config.toml
n_head = 3
norm = "rmsnorm"
parallel_block = false
extras = ["capped logits"]
init_std_up = 0.0687
beta1 = 0.95
grad_clip = 1.0
schedule = "wsd"
doc_mask = true
Each number is 128 + 24 x the weight over its row's rms, rounded and kept within 0 to 255. Layers, rows and columns count from 0. Numbers have three digits each. The size before them is the row's rms in percent of the matrix's.

# layer 11 MLP down, 96x128, rms 0.402, rows 0-21, columns 0-127
110:129094109087122115147104113088117128099180156086107110112173084111170104126126148130114121183135088106127143104097106105097137168140165113147183119123132104148135099148117115126109180127131103121090139143184128093155095143146136129130128135133126076107136127156110117124120134102143167152118139125134154112099137130149141119133106147111142166102115127143178151098127132114121186128100
082:137137137142140138158133092143156094107139110121104115087138118138117134105102121131123091131147177092172156128159143130113126125136133150091128151184082083169110152090119114134142154137134098083106118183102145144132134118132142137182133107108129134166132111112145134139118149140117100131086116119094076093109141098131134106072145118095128101175106113134126160114145089159107122094112
100:115119081145119123135174120136128120164116159120105125152148124107119168090098125115098105152129095114140098087133153121136133149135195152116114123122149119111168131102159139122124092121114141150092138106116134162145091108133095132098089188084136137124098116138144148147157106113124123140123077153140161103167143168170119124103166123142167144149100143155109130116104116166139158088153
095:113124149097093117127119082087164178114153124136123148133124117121150099162082144126072111135108135125103125131182095148095089130107171109142162142113116112107172125127146102118061132078091119135093147129120135120132126144144153100153138094123090105154102122163092120138086157126129114102146088141135160141143129087136137126153129088145114129139130133138128111150123111107164096107112
099:135143127137102087112105094170181166128097111161134091131124117154106131150162105135114157081094127126138145142121145129161162134146123095099158132154102147150131150123112126095126109114159191127124182148151149123098109073132158125126153153131149116133136109173122113154131147131112131167153131134073173120136105160154116145111101093152116118140093108116138156161111101097118123099123
103:185147108119160099128122101110126114135114122130174082123154093082146133095129142116126114106155138101142123117114106109097145144153138139106163145118116090145152086154144094132124163156124113170145080143102121080153095125121136114136141090136122120130117106110137132141134130110080125105170109088125137138196127103177142161163104136110114133119124099126103140134152147159151096087168
108:165106135146159147128098161129084143152106155120096128132109099120150160136100071122121135121119139143125183112104136121115092145091118103118109155103166114113147138124136111093114113147133138138112129095100087154097071109102160113150108140129099131086138186146135116151112134114114128109136103178120173130096133106120120110157136108103152083152121136097096146074100147153126127152100
099:144156178173157112121106049116132094115117131136133129088130130168149110142129156141103136097142144148174146150107096135129162132145121094130087110138142152107136100154143163101131093134138095127117094137131112161142144127153074196142110124161084116173129161122108144148127102124113114146154132169114110127154133128145116094132140160136118148155150146130148090156102107149138126149106
102:126125105113150067070130154164121132119142126087113142099131113131158105164140133186179113129166127158139110144125149121150130121122161151126130130133115150095102119094112147123140093139129070146143119123124119116090099147148131146151092141157160172146109128139097075121163138118138155159174141104144137162144155156113090150099095122149149174106122153121121130126131137089121128089143
089:132132140104135143119090131126139139099120133120093103137120113121092129115111172133131149128141109095136155091121073173156125122164149116141082128092103109154093137163118170156104156146128130127140122133142123126140086125121162149152128120094165169122118086087126066123160141150101136132168163130136139173110107085126138131135144168154099134114115162121151120106161157112089093121174
096:164131132107144177143156085102119119166126112132097144138152105133152106106143150129109142141112141165111135136119124126091133158097092093155146121097122116145144130102080137097161113072114087115144180146156138101124135101134130100133161131107136105119080151131117192134110172107132128124139159152092094143135171159093079164116117148120143076122111144128111136115108129156141127119135
108:080117103101105133126142080142100123141105129125106182098132078146113122078117129127117132149117064111162135134152169136124090166088109119100092124126136132145130156113118154125141141090161108109109145098134161126070152132081139145114092141092145107113158101121120109120143125154110115155131155119132128109138137106130156137133135100148135146146162122106151108103147147072138146127068
102:136137142153118104125062111132139161155107101151111110133132089119138159082132117125123123171104151143080145138147132137156120140184135143162099122105132124164106124135136111141135145138100155132134130101074115088143118093082106121127140129123171146129137117082125162139142123155166114131102120145091175108108117134138097170091079128158098135117141153099125127111111177123098086102118
091:155110154134125088124150129120135176118142118165101107137106124143149158143071124112097100161128145106078113120134116137151112095098135103118133133157108117139115095117105129153159129119117111138137131130109099135088168070155127112117080173063134114092087150128135132168127114118128123099165160107160170114110136116098108130113162142131150156137174131104126086086128144128147130117158
090:091125133130159125098133123147130122113150148157084098105136101102117139138106113119150124144101127130105097093117176167092106114130112121157162155123138156092147108139144079048130183121105154157135145120105115162154130097140123125101098163120101097125180137163111127137126055125124123126142119119145169109138113111161116137104135125126137161106150148123103089136120122117176102133129
098:147168156122107084156123139123130075115114096120125166131091146093126086090131132146134131130103126172104123127161111111125126152127113097155115119127139147152147123157171144135097156160151138125116135144108109113100146113095113131139184118133136125125115096148123167167095130170106125053133161133150145130136083100111146112158130149146136168127138122103079126142119108172183102115135
184:123117091138142140129143147159131153079153150106122136119095167136194122085182153129155121120137089130114134174113129118132115128139145111124129151098149121134150183084094137124106129139136084119143091128161133097129104182151126098126127120122118084151153136174131145102081154149156124130122116134110130117147192091111153122107113165114080124109148137164111121124129142151112146109114
095:141085112161107120103132158139100130119060140168116138114140168133140134148128124116115118168146118159146124154124101187123112155128129142127198117137153112117179151100162117075148108149123141162147108117099145103119140131107144127118159094080102160122105101152136119136121103143129142129121122112115110126129117141126170122133166102156125132159127070103172104120114111146083090124094
097:132152114093149126140115128127152126127155113136125121121119112154124125123108164142115153168131161089131118086087104107111126117111092067159150145091151120115160126117103131120093078101090145101102100087124130156144122137129089132106134132124111106089081133132177129147145096103159117110102098100131161127129140126076111156110105134127140120148142164140079076106138082164117131131163
111:104150139138127120103174124126165114111146158132070159135169111112121194176122161145138116133166074115108129169094151160112127074118109137135125121138110110117180147139091116090124149113119140125137128139118124152158111110123114125090093110120091115148149133151140129125177099106107099133142158121097124114158156083145119187111155092133142106125157130128153128118133115150097120140102
108:095137154132123160130169088102114111165123180148133129096138126081144155176115141121140159132167110097139163161157158152139072083119157118098150099118076109161108130148128128086139125110102142084157127138141097127124109127139155104118139122131165144102138125157131125084139092153128146120143118162132146104106142153104143174115137138120124124091127142154099109124127156066142114117124
102:138146080094153088085105119155100114119159118128121113149141101147133114106124155167152174143096133112139147121108104146146139174104153146146104148119091128133115153132131126098105100138115126105115151131142101128122151122108159141123110149092156156137138097167124108131142114128152125121162122155109079189185140129073103124102115160181099138148169151104150093107114115126140104153098